Weights of a small transformer language model.
Size: 8 layers, MLP 320 SwiGLU, vocabulary 1024, 2.05M parameters.
Architecture: RMSNorm before each block, rotary positions, no biases in attention or MLP, untied embeddings.
Training: 127M tokens, 8618 steps.
Each number is 128 + 24 x the weight over the matrix's rms, rounded and kept within 0 to 255. Layers, rows and columns count from 0. Numbers have three digits each.

# layer 3 MLP gate, 320x160, rms 0.066, rows 159-172, columns 0-159
097126161126101100141152093171083114071089180124163139148099132211146137154142121152086146149162126137098140082166157103128087116133140130139130128076152168116163145123120082117128128159119153153084139122134158143132111144157123136101106099107097103166144151158119120119100115147129153168103136121120142130119134132186099152088131116156106123094122147128159111097129107122105150140112152076121148190128129177105106131137119099118110088138081144130133135113135070144103120159150122
095160122159118142136111147141129147113157109126134109109111164101099108116106122132163180142144125124095145138169130124128159085166078174151064113129129129115156128165103118124103148146135153120096116111099144122087153094116104147147137122114128114111151191107152141135120150122159136159167152126155150127130153139119115107106083138122150142138109145137120099109142156111121113109179104125166116168115126178129137123098106122161138118115100116155104121119109144079137163188112154
101119086085089098136113132109134148159151146108147087115129149125131099088114101134090140095176108146113132124119144151122142150137111165125120079104120152107132140131172091144156097124065127094113149139118164131129147130118106107056103128124125184144131124082146143151133136136128127107139155094107136132095112155136117136159152139160123167170120154136139109110100143131108086146130069100137134125124094157149099134120136134191155092101108139105112134108140182096152128140125089
114107119107106155138133125116106100119090167107093141116131102111126118133143131102194132134137146122130138154116143155169102156130131137113116122126095162130135085159094138087123121151140160103121139129102138161125157142126110143150112086178098171150140116125140109094100136106163152118130136109147101094136100185148104138086162147113123119151113136165092124077123139181159174101108136132136143097172154105119121112185113113157164167097162120132140115092132128154159122123174108
185114118121150144092104115155140131107123149104137095120151137153164169139131069108135142153112120140161159179137143129149127124138095112121118074156128090072134134120131116114129152121164161133122121124151109145133118123111155119123136105157128166128134141113122128122159145106130121139145113164124089104099114128111136103129143132116126108135147109130127084167107132118167134115143099127108121091109159093122071100124102116112111142131141165133125114125136106125129130129105165
108155138086118130129169115151117103114126099137081131164107142139101145147112136175130103120099146113148124109139134083140126162114142156117127123139128140140098074165133169156114158114134113148181145110157101107163103148094059125141114142136095129137093120157160105181155117126124167123131123128155122153139135121179123124115125119092112131115131144102177158116155100148146171102121090103134127141135141110162166156103113103113162133093162133112117112109132139123099115108115132
112146156088083129123110125136143096089107156160131148127093159101133119113089115131150147127157059134108134139147096147125130139160107118133098161088169078091090129132127131157098134179121144134133163122117131102153160137121117158098158156115175146179164103135124048153112149140111126162124105174132112118133137120139126137181155102117071089136132091108087116096114154094124089122105122135161157141081152134102093148093134101131118145140088095178147171108134120094149080092130098
111096141089113057145117095142128130156133156111109121137162138163187132095103147101170088113112129148092130062139075158139143148152129146118133099131153103150173110100156148096144086143130178123151138146143144142150123137135153146145122119120142122112143117162103125103117161159120143110165153123161148122142122120125127190127165119168145134175097133079118156136150152127134101147140137138123107116181110143098120151085140103104087132065131183144106105122146117109134123163093122
124117111114132084164121127173136135136156115142126176142120129091113125152131109155127090132093119159127120139116138122121138107103126133118148142113130132118111118096110132125147116142158151174152077129138126086124113122144162143134142154112148097119172133104101135162099166131137162143089153112148113141129138142164136120145105110131149195152107144164090150121129116105136189135102136095113091166125097141117114111103146111129119137112099098151100093141126172119142110119141148
141116082171145137130151121144130162161154138174107121132154157150120082138142108109159148126108104127119119160159133123130134174135083150117102160100142107104125130144130153140077081114087114157152107109129094116141153121143130130122109100141122103109123124134117131103108141131150133119162079074126056122104125144111102117101118138118104123125140138081160103116186139156153123157103185163149166100121104151170136108124166184148159093140106115117124105130142156140132084125150110
150078132125142141130127135158113116184140143141101144170114083142138178134156129104151067126132121133129110135111097093105174091143098122132079112102109135132159122100144080112085126131100106117176084150137169140113144129145149108121124146103109132106108141092144134179168121131118117129155133134147145128120156101147120157169105078127128124151151113120130149082120153153169167155100137131112108152144154122148141119123167116155112109121085085119156140117133127177127114125132094
076133129153148135116111122149150137090122123144145157135126119146130117105126182120123133137126154104135122152107129147160186081135122127151139108132114151166122103145149101140138142131120156068115152152118159086094146141084131102083136173148108155134175132112064124150161088114100101138100135110103122154100116159126106138112159129133143118164095138109110148119126169155136128112146105187137146133120136153167132151169187083098130121129172136128071082121096103128084129133079132
117122096115137127138146110126091145127099118073170131145107154125094140134100154166183104079139116060141177117105128120128147114127107112124110145139194174114150116143121108121140137109134156142148173164131090134158139133168086127109104090108132115167107181130138111117108098098172093162107108135141142123081131105121105111114117120126116152100110132103126162153128096125105087170100127157139102074125129114137127150144130128120090136102161086100128129113142150126099175107126143
158113165123088113100140176113127168092110146085136204137145106129117105114113143094090113130105122104121095159136134122078133133154170139162081154149150111129129147129123140143132111142154137154149126114151160115173125103115124125112135139118132139111106151083139147121138102089137135152119142129109168145096103130098123164116132156156180150103117176108138127143179158131086142133129144152113151116158099136146120097109103096140104064168136139119129109137161135116111139104166102
# layer 3 MLP up, 320x160, rms 0.0651, rows 159-172, columns 0-159
129149157183149128143138101094168087131110135085130145147144089123121152167129136129139128122131131141073129137135111075170146144147154094125105148152096135112168111174097143160096116139126152099167105150128180104106110114148114090098093133101119089103087130157145104113083137162148131170150112154110082141183129102113135133163128105099147103154158145123123137173140123094137142141129117167105163167092169115126125149135122148164128112140104163107172103134082123132139103120127138
121145113102116119116099151094109127105148072087076154108129125146106095133169105173153079111133143152107188149094145064067149097129154154121135108105098113111126112146117097151190136124164104155101093147155122174092125103186128120119133141119132129143112127134125109123120132125164113115127138137098117170135091130136140138112144132106146086139153102121193126081148113136120109132100074133050151117133127142097122121144088147123128120120171150108122133105142185125113120144122130
100131146139132170136082170144109133111093134147145127125109118146133143137161096152135150135139190120144146127082144130157134166141118144129154058127094175114150152148149115175078133110151146131125134123115144136149083135101081130119146137176196148128112161113180151109089118080155136155164164149109094150111138170125142141151101146145174087116138122131077116120151151152115097109149149131127145152094127111132155108103131117136135120089108121090095108143160145141141115129139117
117120109104112130175159125138117110105117139124097100114120131135120125093147124085174104120117109129111122116156089144148125123119127096106114168147143168131157117139101124111121120129117191113142152142132133148103142143118122141159114124135143154138123120126153116144152134117162141101119128118173129114144122175168082143100128114141130125138089136116116096091132190159159145132128145099139133155186128074089109090175138138173164158104164103152107141097134152165146110122161119
120154129120158122102114098151157143126118116138126165121129136101139127104154115128096090124131127155120121128157113183100136117103100088176135131156172089091110127151126161098146145123109136089124140143114124139090145155120141110156138111101151156160172159088135121112108112129178111134104123107103139091116137116164168061124142129146129145144091113125097132126163138112118109111129152147141155152118166132132128124134123110107138140121112116116110123102106140155107107158134151
146125143179106125121112089125121147095152129123119116150163113107133114114159095120177134089155085093105092160171117125161131117119092111096114143134158108118058140122096136092115133131115112163118151132139137143135097117105124150151170155115112169130140157129074099129171150113139143109120140111070097106146100129140137132116127120161135159100148128138116131067101119139133134158127113164113113156131154148114076128136102108182129108123108145120170156139136123131120129101120088
096106128154124148125114104117055140113103135115112114096156151088121118154120159116156089133122147130147162126084079115142122166062156156121101139131128155152135156095186164167146128133098105079108121126130154123132136153120069153142163140157123161148129139156126134065127142107121142104062136125133134127081181156131115141162148165122129125149144118106089132130103087132133103160128152142145135095148083136097168089164120096199162114131155137140099082112113156137153157110101133
148120148143132175185171163169104142130109171129130122094137161121096117152124122167106154162151162148178118172075122117054159127070119158116148153118141138128062098153108093115138115113116132140137152133111120123147156105132072129203106124101109132105106122150117141170102103155118132139120123112109129143122168147110130128122116134110105119124145129169108131105079174139098144108144136129100167136092117095123135105180142131138169111163120097157170135109138136139138112118135109
122136118117094102161121109127104154135139082165153136097144102152111134116110112146145104114143196125111139126126145095140073088127190134142159132130118132084125091097112115108091113190106159134177130124103126149126134116144120127168125191093108172117146152145147129126143118118115151106118110142119125167136162157154115098120174099131104144100130125122097137157106059125109139162134118134106160140136131139109092162164160118123124147103152116117094096132127170155115095118131174
114121171129142152096124101161104110097127098092098152115103166118137087071124127163132118120148154100087128123086126130090095108115116125144127115113157137168099084098156132092194132072134165065117119165143111091098126143129127166146151164127101099150154111143150135147138149102103139129159151161161117111142130121132125181147153161116118157150133124093140156164124092174160140131097098142094143132125112137155173122120096081142110098129131148141082153182121128128130121142094144
170106121131147145066091135152138096127081144129092111133156126112134109136134155084087159100132092118123123113122111180120103120099137179171112140115166172124133112122184136121107152155130057147099122161158118094139082116132123135139111157146156126122141077125146166146119108117131116113103129113153139144122119142123139149155105119134123150126136151136120111139104107101086135135129103158117118180147118222137165144120089146122110097110119146082137116118095119119123125099087132
095136107136130103125114169124120129118179121134179156089127155157112119140119133118147115080146095133116122102131112096092162116137107122143114109108104146105117122144125133149095117131069113143138126158134118108116158131137053146083152154143115106161124166193120107168106134094100157113120139101136128136135109115139096084132115116120124090164115114122178121130077084102082108098097109194149137109115106145166154114150139126127126142138114173142124134137126089123126090193090177
100110135136123162134153084126132108148150061145124111150095175068137116103122068107130148116123114124143083131099129093110086127104089118157143118120162116127174162115139130151142126152125148141120154101132118122113165124115121119150076101136133112165131102155136127117125089143106129095127115178067127155158069096124127130104130154148083153122134113084132110118152173151137154100101153142118137135168151113135132137088133101146129144126135116164128119148111197123127163082153111
138117091158111098138150111122123132183130131148115095087149103106154086133173082124190138092135083128123145102151077089144144125133139089095109117128120145120122123131166089121122165138103135157148127153156134105124146132124143130173154088130076143075163143136150132120127103173135147146135155099150141131116139110117111102146131108128080187138193116126090127141122163151107143160159132139108144131157137179164158131153179137118123166127109116144104117144066098134146120087068144
# layer 3 MLP down (transposed), 320x160, rms 0.0541, rows 159-171, columns 0-159
125166124099107106131109144136128082158185165148137107120149157152134142121098130120130087110141139119142144145130158143124089089159133082138125127149116166131110139113107164099134154159131109115103134092156111096147150158089142125104099137073143139106086126132089094110105128103135149086132121115146119126156120103140157143183100153153129120151113105092119122178119112131134097144130101074118147155103135143118138107124138106092107146098096122157100096146163166173109082136104142
143117123132125105124153097094187126158071112126105127126104106132131100137132138116099130107131116110153134130117134180111113172123141087138108154142117154123155064145157158113128122117143116126171157134117119112130107119140148115137104104114075136105080098117132159113111133130134123094161128164179064141150172123113167108145136134112107126131056106115144135113113164115113138114116188122165102133086123082131117142092130125112136160139125151112125129167087132119142126098157175
187126122150123092180110088153132107124184140127117102128130118086126161110101105146111113106128132155141158128131158112145114116127156118106102128112096143166135168135124104143114143140102096181147196139121138145146120116155085129075153117117177120101170120151126090138113155096142129095093111110118105145104128106145132131132100132111120116143100109132128074177116126116091098134121149095102167129085121140105149122109108086091131130135105126105147079096145139131122107135127138
152139104154135160136148142163145121136073143106110127153153138119182143163099142102106111107138089097119137120147134123140143163111124160087094118095120128135156078163133127156122100091128126086144155125111087116120119162129147166135134087133056108093104109129141137127162171130091107103133094149139082171118131129143137136089160080129139141190105161108138191100137148105116158110112138135095112117116123166117152138129162149128149146090144095173112127145098106120132132157176115
154145130126147128148111137110114125141160136074121106125109096103133097079100136118137153124144127135111135156109148093142184106130092136114168107077120093125082095094162133145132123150138121109099112139148129183100112127158118122122110117176084135123126100121117137145135139119131124135102165144121138133156113140086104164099134120145103121123157117115145121098119145142124114121113069135148173131164145116115188155106082129090108151141140144162122151094122117107156155143152104
111164155189145149103115109121127111167131130122129120098113115159090146130150115094126128167090133129158091131126151108158124110133160119157222151135144152149141164133150118112170107098109166141120139129145140136134130122100125151111124144116137144110097146128128138139105132091160099155101118137139100106129139110098116135146094123125133122082128156162098135130157149113143089096126080126140144153111156173088143145125098138121124101107106097117118113116083096160127107099115137
160148142125161198132140098107131096140049095124117125124154174190178163092124147102079100133122068070158149097152120104138120124148167142119137118103110142115093098130152127135120098143086162114119119114138128104110098138169118129173170148136165124108130135160125126141125116141124066140129123098141151138166133146128137117132158156131145068110102112108088129123153095152137091146111103156129092094169136100183102152132158094155148146119135096147143110135171133127167123112153150
138125103154104139155134100146154104123062134162080117130060167117110092111104167137119152178151138093126156108107129146108131138117099133136128114116102127162130145153165141142140073083143152121167138113109143117130160140132139126090139110089132104116087107129102150130158130118145154130112146134078098139152122118135126182126144136101149122138165148146151131141101153110140132130145127181132160107114142109160085132127138130160196098126165118096143114125119149121130109156138146
171129114116096141128111144122137121168120105134149179146110100103108162118146078172142139159141131098147114092126085134136098154075111141097128132120125145102083159115166077121114105135134115123141147129137152151131104078121162136101132127122119140149139175140130107130131133118109126164071141129116164119124119142135125123140111154123090122124123125156143124143124158120175158114132148113117140142120177170120132157094085142146156116135132146130107121131120169098146097123115132
162149150127134203112126100124122141128142096150140165133168108119127130101110138117143150115131115142143111123099155125121109107152065142134150142127111131111122131132130159082143156107134098101153126120134126132158121120128152092128129107125113091101123113127094127118154153142169145137150121122074128138123161110157148083091094157133140106120099115095146104204124132096094089091130079107088140103125118135142094114167096111106099134121090094149109152144114154074121104116111128
132095139121108128126107158125123113135124122159146139122108130104147163092105101117144160106124116146151106143122124077150112161124115134083116154166128159165107140089099120153157082105123106126114138117126141122162146145128096087106118133147100122120100129116135131110138158167118119133132147076123062168186133076102159077141123132158163132178107077131102081151166159140117149186118111119154131139130143182145130133132105166146118151139151111141094099113161134141118119099094118
127135128160118137134120124146076084157106104132124115151170166131114126140153165104146152143148112119103149120109155133134086143108075147114086130133112086128141128107106162146146184135123128139147125118161145138101159135099151104085119121114145121123098162165126104150139150125099132165112145154070102132124120118102124120082096151131142154128138183117087102109142112083126133147131111099147112049139152162146167143159062114172125111139121144082112094145135120109150089155119114
124108133121146121123118120123124124073122089100183161129083130090152162141102144127104142102100140134182139097150114122149133129148099101172116120113127123120114131098127146110159118169149167145148138159116162120093153126143111134131126127117135151151122114115126136127106111162126098173110132139133130162113179108126073085173143110099122190177141151078137138168176156180154124132167120117084151093149127139121152149111155108152146117095117068104139155099129177124109128143113096